python train.py --num_key_value_heads=2 --norm_place="peri" --bias="none" --tie_word_embeddings=true --init_std_down=0.0137 --beta2=0.95 --lr_head=0.0156
Each number is 200 + 30 x the weight over its row's rms, rounded and kept within 0 to 999. Layers, rows and columns count from 0. The size before them is the row's rms in percent of the matrix's.

# layer 6 attention query, 64x64, rms 0.0978, rows 0-25, columns 0-63
094,154,198,215,169,164,170,179,194,237,226,246,216,155,184,145,141,238,180,175,225,204,167,229,187,237,220,197,182,244,256,200,228,195,168,195,174,208,183,211,232,192,201,159,212,192,187,215,177,212,227,171,178,183,188,184,205,280,174,226,276,205,176,245,211
087,272,213,182,242,192,186,214,209,200,158,204,161,237,143,215,177,182,163,198,231,169,221,198,174,175,194,184,235,219,208,227,231,186,261,170,178,227,219,161,177,236,209,256,205,250,218,197,171,197,197,166,194,239,223,194,184,183,122,224,231,182,223,160,238
082,195,191,217,192,199,156,210,184,174,184,211,192,199,122,197,257,182,174,209,190,219,239,142,177,178,222,138,227,184,198,192,152,225,248,275,187,219,167,210,191,247,221,202,228,196,231,210,210,217,214,140,192,182,169,235,192,206,223,207,119,193,198,220,195
097,170,208,198,189,218,232,166,216,197,233,228,262,216,217,202,202,175,200,171,208,184,201,244,235,211,184,210,220,194,128,165,133,202,163,216,156,224,234,179,208,180,215,193,181,206,182,140,167,218,163,211,242,187,273,215,228,191,250,147,231,193,229,235,222
084,144,193,230,169,226,221,164,217,205,174,210,150,236,265,167,225,211,166,237,212,160,152,183,220,195,229,235,177,159,235,235,214,224,176,171,196,151,211,163,218,226,183,209,180,225,167,179,249,190,161,189,203,216,246,189,229,228,168,239,239,173,180,206,160
082,207,193,230,189,210,183,179,202,198,179,239,230,238,139,266,199,208,228,246,132,163,222,201,206,269,155,155,200,175,155,210,232,214,179,182,226,153,178,218,193,237,215,190,189,204,159,178,169,187,166,244,197,219,200,192,197,213,191,194,204,254,206,147,244
091,150,207,263,205,209,238,224,202,160,194,262,169,211,202,159,192,198,219,197,189,205,204,194,192,174,250,221,224,161,157,183,206,215,222,207,190,254,191,156,179,237,245,198,198,222,242,210,199,203,186,106,184,205,205,226,174,180,207,216,134,165,241,239,211
092,186,219,213,229,177,199,206,194,222,197,185,186,197,248,213,197,229,189,155,236,234,157,228,183,156,252,158,229,222,136,199,225,256,234,214,156,215,193,209,243,186,162,185,217,160,215,206,219,220,247,230,215,228,166,232,144,261,214,177,178,230,159,222,213
087,177,168,149,205,182,216,231,185,185,228,179,266,189,203,209,234,144,183,204,207,253,220,203,200,200,229,220,242,180,203,215,197,195,237,199,243,153,227,217,216,197,108,180,195,231,245,169,201,185,200,220,220,163,171,147,186,185,187,143,231,168,184,248,207
100,199,206,240,118,192,204,241,221,235,228,178,218,189,255,235,214,192,205,241,195,233,202,204,189,181,218,179,203,160,176,205,238,212,219,155,197,234,229,233,216,180,227,184,177,239,222,156,213,181,192,248,191,212,160,119,221,271,203,194,224,167,161,214,197
101,165,222,205,170,156,182,194,194,212,193,174,225,174,209,208,217,186,233,141,194,211,235,209,173,188,143,200,258,173,223,207,160,221,155,165,251,201,208,193,176,202,168,193,155,165,183,215,188,240,171,213,208,153,226,206,168,272,160,225,164,187,165,247,148
089,272,213,189,225,143,178,177,192,230,199,217,208,184,267,194,179,203,204,168,172,223,207,233,272,173,233,255,194,241,271,197,191,217,203,187,178,218,241,155,142,161,208,207,159,202,191,202,204,175,197,211,203,197,184,219,255,202,224,202,220,165,196,166,227
084,158,197,215,261,180,202,184,227,210,207,191,225,180,194,206,161,167,168,209,211,238,273,175,243,187,196,166,167,178,256,184,186,191,227,168,240,182,158,253,203,217,107,205,209,216,178,203,169,211,212,223,210,193,237,179,167,193,228,224,155,162,198,243,207
091,217,182,210,201,204,224,167,229,207,197,177,182,231,250,236,207,171,194,201,188,191,175,208,181,99,180,213,216,208,180,171,181,213,191,164,191,258,204,159,256,193,164,218,164,290,212,181,190,211,223,181,269,187,174,226,195,229,179,148,193,222,181,204,203
099,192,166,198,231,209,225,162,230,238,165,184,230,221,239,193,230,185,148,240,216,208,192,145,177,229,169,228,232,180,207,142,165,233,196,166,127,179,189,162,223,196,187,172,221,214,202,183,222,259,189,235,216,185,152,208,149,197,204,182,252,212,199,180,246
100,134,240,229,233,224,194,165,185,157,154,196,247,159,179,243,205,174,176,224,175,178,245,193,180,234,156,198,193,137,221,184,165,193,190,206,189,191,220,223,197,257,227,185,259,260,171,191,202,236,170,196,213,217,162,221,201,186,195,228,155,182,211,233,216
094,213,193,226,196,175,228,226,186,228,209,182,220,234,241,153,168,178,204,228,212,226,249,166,158,246,246,171,199,202,189,171,155,217,226,210,127,124,200,238,214,232,183,188,212,170,206,223,214,186,204,231,175,158,224,154,170,197,190,206,196,132,200,162,172
083,162,197,209,237,205,238,193,246,219,236,184,174,222,219,229,214,206,216,191,163,218,216,222,253,181,160,136,211,187,198,208,238,258,166,201,149,179,173,225,237,242,254,191,175,197,225,211,233,204,192,206,165,227,108,177,203,214,188,185,194,239,227,226,232
099,149,232,216,205,219,158,194,196,202,186,221,183,196,239,223,200,194,184,199,227,170,198,257,274,204,207,169,203,270,167,179,198,203,168,185,170,248,204,196,183,190,263,207,244,139,150,208,213,143,185,239,202,217,185,248,194,244,233,197,217,207,163,222,188
094,167,238,243,145,196,182,202,157,238,214,226,229,190,167,169,182,227,198,212,170,199,189,112,240,223,175,177,187,187,200,235,183,175,234,203,216,214,156,227,159,198,162,221,170,124,175,188,193,226,205,235,174,216,211,183,252,215,228,207,178,154,232,205,231
087,215,209,217,212,194,202,163,214,246,205,206,187,209,228,171,193,264,179,182,183,136,173,180,233,223,192,184,210,242,269,167,278,230,197,166,218,163,141,210,232,198,166,191,219,218,186,219,216,237,160,193,222,215,195,222,212,220,217,223,227,277,171,216,177
095,189,189,203,177,175,223,223,195,201,195,256,190,262,216,206,197,219,224,154,229,212,178,244,237,215,220,192,180,211,129,215,163,182,200,205,145,234,182,225,182,201,143,187,163,140,205,202,202,157,215,208,193,236,259,219,196,183,196,190,258,165,258,214,156
090,232,174,193,230,171,231,239,209,146,167,157,154,220,178,188,186,178,235,187,175,222,217,271,223,194,207,132,196,206,188,255,242,171,228,235,260,209,184,186,222,241,218,204,158,214,175,185,178,126,220,165,201,199,208,213,188,152,194,224,190,191,201,209,182
088,143,215,202,187,221,170,232,206,183,245,208,134,223,216,190,197,237,208,207,200,193,253,162,245,257,206,261,237,193,215,201,198,220,215,198,166,199,170,208,214,223,151,209,203,254,197,228,260,162,223,195,177,191,224,215,250,174,234,255,219,206,212,148,207
087,171,210,217,146,245,178,158,177,175,216,200,176,155,231,252,211,192,203,176,182,198,192,215,197,181,155,243,250,199,229,208,227,237,174,179,249,245,248,152,172,196,197,219,226,215,208,202,199,224,175,140,234,256,173,237,159,218,156,229,205,203,194,237,175
098,236,237,207,178,200,167,223,209,193,222,201,267,151,221,171,212,174,240,153,180,252,208,194,247,166,198,200,217,234,188,169,177,229,204,182,186,274,177,167,164,169,247,179,205,177,218,188,158,210,170,181,200,212,175,228,231,268,204,187,216,156,155,206,179
# layer 6 attention key, 64x64, rms 0.0907, rows 0-24, columns 0-63
101,191,207,148,202,167,227,197,165,235,167,203,197,159,213,153,176,186,175,165,178,203,201,205,166,205,179,208,193,187,188,197,184,166,204,154,144,190,150,254,250,195,224,166,193,206,154,232,239,191,191,218,212,186,210,197,161,296,229,236,242,194,143,206,191
089,210,168,193,274,222,150,196,171,183,175,162,195,234,201,176,217,246,197,194,224,183,223,198,131,164,197,224,186,187,190,222,181,175,210,167,222,193,205,148,168,164,236,166,159,260,230,210,245,155,200,175,192,219,196,148,200,153,195,193,224,198,200,140,175
086,186,144,291,196,178,195,198,200,188,208,231,235,181,157,227,215,208,171,186,175,224,217,165,133,209,203,177,203,226,206,153,256,223,213,217,221,185,192,199,192,234,274,184,227,177,234,179,174,191,179,136,211,167,191,228,209,253,188,222,157,184,202,197,209
103,200,211,223,150,236,200,172,197,150,233,187,227,198,221,210,197,173,231,178,152,233,231,205,233,254,185,203,194,190,120,159,179,187,203,213,189,204,204,214,172,162,194,251,201,182,203,143,231,245,153,204,207,198,265,190,235,147,237,159,238,203,181,193,214
089,213,181,152,208,234,218,207,188,195,133,226,128,223,189,191,195,179,206,162,235,220,199,204,214,200,221,246,255,181,199,202,188,148,229,146,163,167,178,179,234,237,149,187,195,219,216,187,191,227,215,213,211,240,268,179,146,207,183,214,251,220,217,160,204
085,159,245,173,192,234,212,221,280,159,244,201,244,161,169,171,165,187,211,236,201,148,171,204,260,248,234,213,150,170,203,201,216,217,213,232,212,190,177,185,169,184,224,229,215,166,203,187,149,230,224,205,180,220,236,181,217,203,202,213,173,173,182,208,143
101,182,137,265,195,147,156,166,229,189,209,205,154,213,145,258,222,193,189,174,190,215,172,181,194,182,184,192,215,201,173,227,198,194,274,185,239,215,155,172,188,248,268,203,161,202,202,197,205,177,202,196,194,186,229,225,198,177,193,231,163,165,197,157,233
096,256,174,210,225,168,196,195,191,167,162,226,225,216,236,152,207,217,179,214,194,242,213,208,184,199,234,155,193,223,204,85,223,257,201,244,160,229,198,193,221,222,194,233,224,181,181,235,236,179,191,250,198,208,152,205,167,219,180,180,210,167,176,190,223
104,186,197,204,183,183,206,224,196,205,213,172,231,263,162,247,233,172,185,232,208,215,205,212,222,194,215,220,223,206,184,185,161,171,153,197,226,151,221,229,246,227,121,194,225,203,167,197,215,180,209,211,220,142,131,121,217,227,225,145,194,195,182,196,199
101,223,202,187,165,204,209,180,236,219,207,217,212,192,221,217,245,186,240,235,213,294,191,243,211,165,226,188,250,178,241,206,168,191,183,171,183,224,225,233,207,221,178,147,176,217,231,208,239,190,228,262,160,203,206,126,198,254,201,171,226,186,175,207,181
110,203,217,136,168,160,173,221,199,186,157,145,231,159,202,184,197,172,177,159,210,208,236,220,173,177,135,157,227,141,201,227,214,201,186,201,213,240,166,191,170,228,140,196,227,216,233,197,201,194,148,189,209,176,215,186,168,221,244,167,184,174,242,251,196
094,208,191,195,213,204,177,191,147,211,167,139,184,228,221,191,192,220,193,168,196,291,156,235,221,139,187,233,237,192,206,194,204,158,182,151,187,203,198,217,162,153,188,191,177,192,249,216,224,218,232,207,221,231,166,209,233,154,227,188,257,234,188,224,240
094,138,167,192,186,179,192,185,274,254,184,187,191,175,190,131,208,226,174,230,207,231,189,181,210,188,169,197,170,195,202,174,157,183,193,152,218,156,235,191,216,240,139,189,233,194,178,189,201,175,164,153,239,201,197,185,174,240,137,159,176,201,185,223,215
086,250,162,176,248,186,223,187,161,175,188,172,171,203,212,232,237,189,224,168,167,246,207,192,175,150,161,194,255,232,224,159,146,228,236,178,172,220,220,143,186,207,154,219,243,231,219,185,210,180,193,228,175,217,205,186,190,158,199,156,220,208,177,150,165
099,186,151,200,213,218,185,163,189,203,197,197,219,176,235,220,203,154,214,241,168,185,223,176,113,237,219,247,183,191,189,154,201,208,180,179,138,163,217,163,217,175,184,214,236,223,179,174,212,246,174,252,218,219,153,214,210,158,204,136,204,198,190,165,241
088,133,188,276,201,187,208,199,224,167,222,235,211,145,173,230,169,212,138,233,206,212,216,173,220,244,164,217,186,234,177,207,211,198,192,216,263,151,200,197,196,230,261,213,220,195,197,186,124,235,196,182,202,228,182,205,204,193,193,192,170,170,158,205,166
109,166,164,225,155,236,204,189,199,236,193,222,171,204,213,174,182,239,227,204,247,243,261,158,163,236,238,234,160,181,193,210,219,210,216,206,172,142,224,251,232,196,194,181,204,199,212,225,241,217,203,222,220,194,167,177,234,247,201,190,207,161,277,219,243
087,179,176,251,222,191,213,198,319,215,223,218,227,154,197,198,168,152,190,214,217,226,181,205,237,179,196,152,179,245,228,228,195,254,212,251,164,196,182,179,187,175,227,243,196,213,180,171,193,204,194,212,197,152,150,223,167,184,171,209,182,174,212,211,219
096,161,200,202,224,188,195,242,209,182,216,249,250,186,216,139,170,204,196,216,180,204,203,236,226,221,227,182,151,206,167,179,225,200,203,194,157,261,202,186,153,207,252,244,212,198,192,140,167,243,164,227,188,203,179,252,242,241,202,211,255,231,166,214,211
102,155,192,201,146,261,169,233,206,225,189,249,246,184,215,153,195,168,184,194,142,220,183,175,178,213,175,201,172,178,220,179,222,150,154,172,171,202,201,199,165,217,200,165,178,142,204,242,230,193,195,165,170,207,252,182,191,260,190,189,167,206,232,202,246
099,224,205,158,235,189,212,218,268,197,234,228,202,189,201,157,212,212,197,225,194,154,174,201,191,199,168,227,222,227,266,167,243,190,167,192,167,213,148,213,256,167,168,235,223,186,220,228,219,232,157,184,205,250,215,248,149,213,183,251,195,215,152,187,194
101,183,215,225,159,213,201,205,211,164,200,193,206,258,228,209,173,203,190,169,200,170,218,166,203,189,256,173,152,174,173,198,153,178,194,190,162,239,177,173,196,151,163,245,146,176,191,212,231,149,182,200,226,158,254,190,222,206,197,219,266,217,250,166,241
085,233,242,235,237,164,232,180,249,172,192,179,160,249,163,200,194,222,184,142,225,184,191,245,265,141,209,147,172,207,186,239,194,226,198,212,230,203,188,245,187,180,217,241,172,223,201,180,123,159,207,159,212,197,193,198,176,206,192,204,178,191,182,188,173
087,138,198,225,200,217,208,179,250,270,208,283,148,228,206,209,169,243,187,213,192,174,192,201,233,211,239,162,223,247,260,246,156,189,186,188,239,181,142,185,231,177,190,219,192,211,175,209,194,213,219,214,214,203,234,228,242,178,202,221,215,204,215,215,230
102,214,193,216,201,135,215,172,209,160,194,169,237,191,165,254,204,161,169,193,232,182,178,239,187,200,141,189,248,200,225,238,217,190,186,198,256,242,157,188,146,269,215,217,203,228,203,227,163,202,198,198,177,197,201,225,188,194,248,219,174,252,150,194,168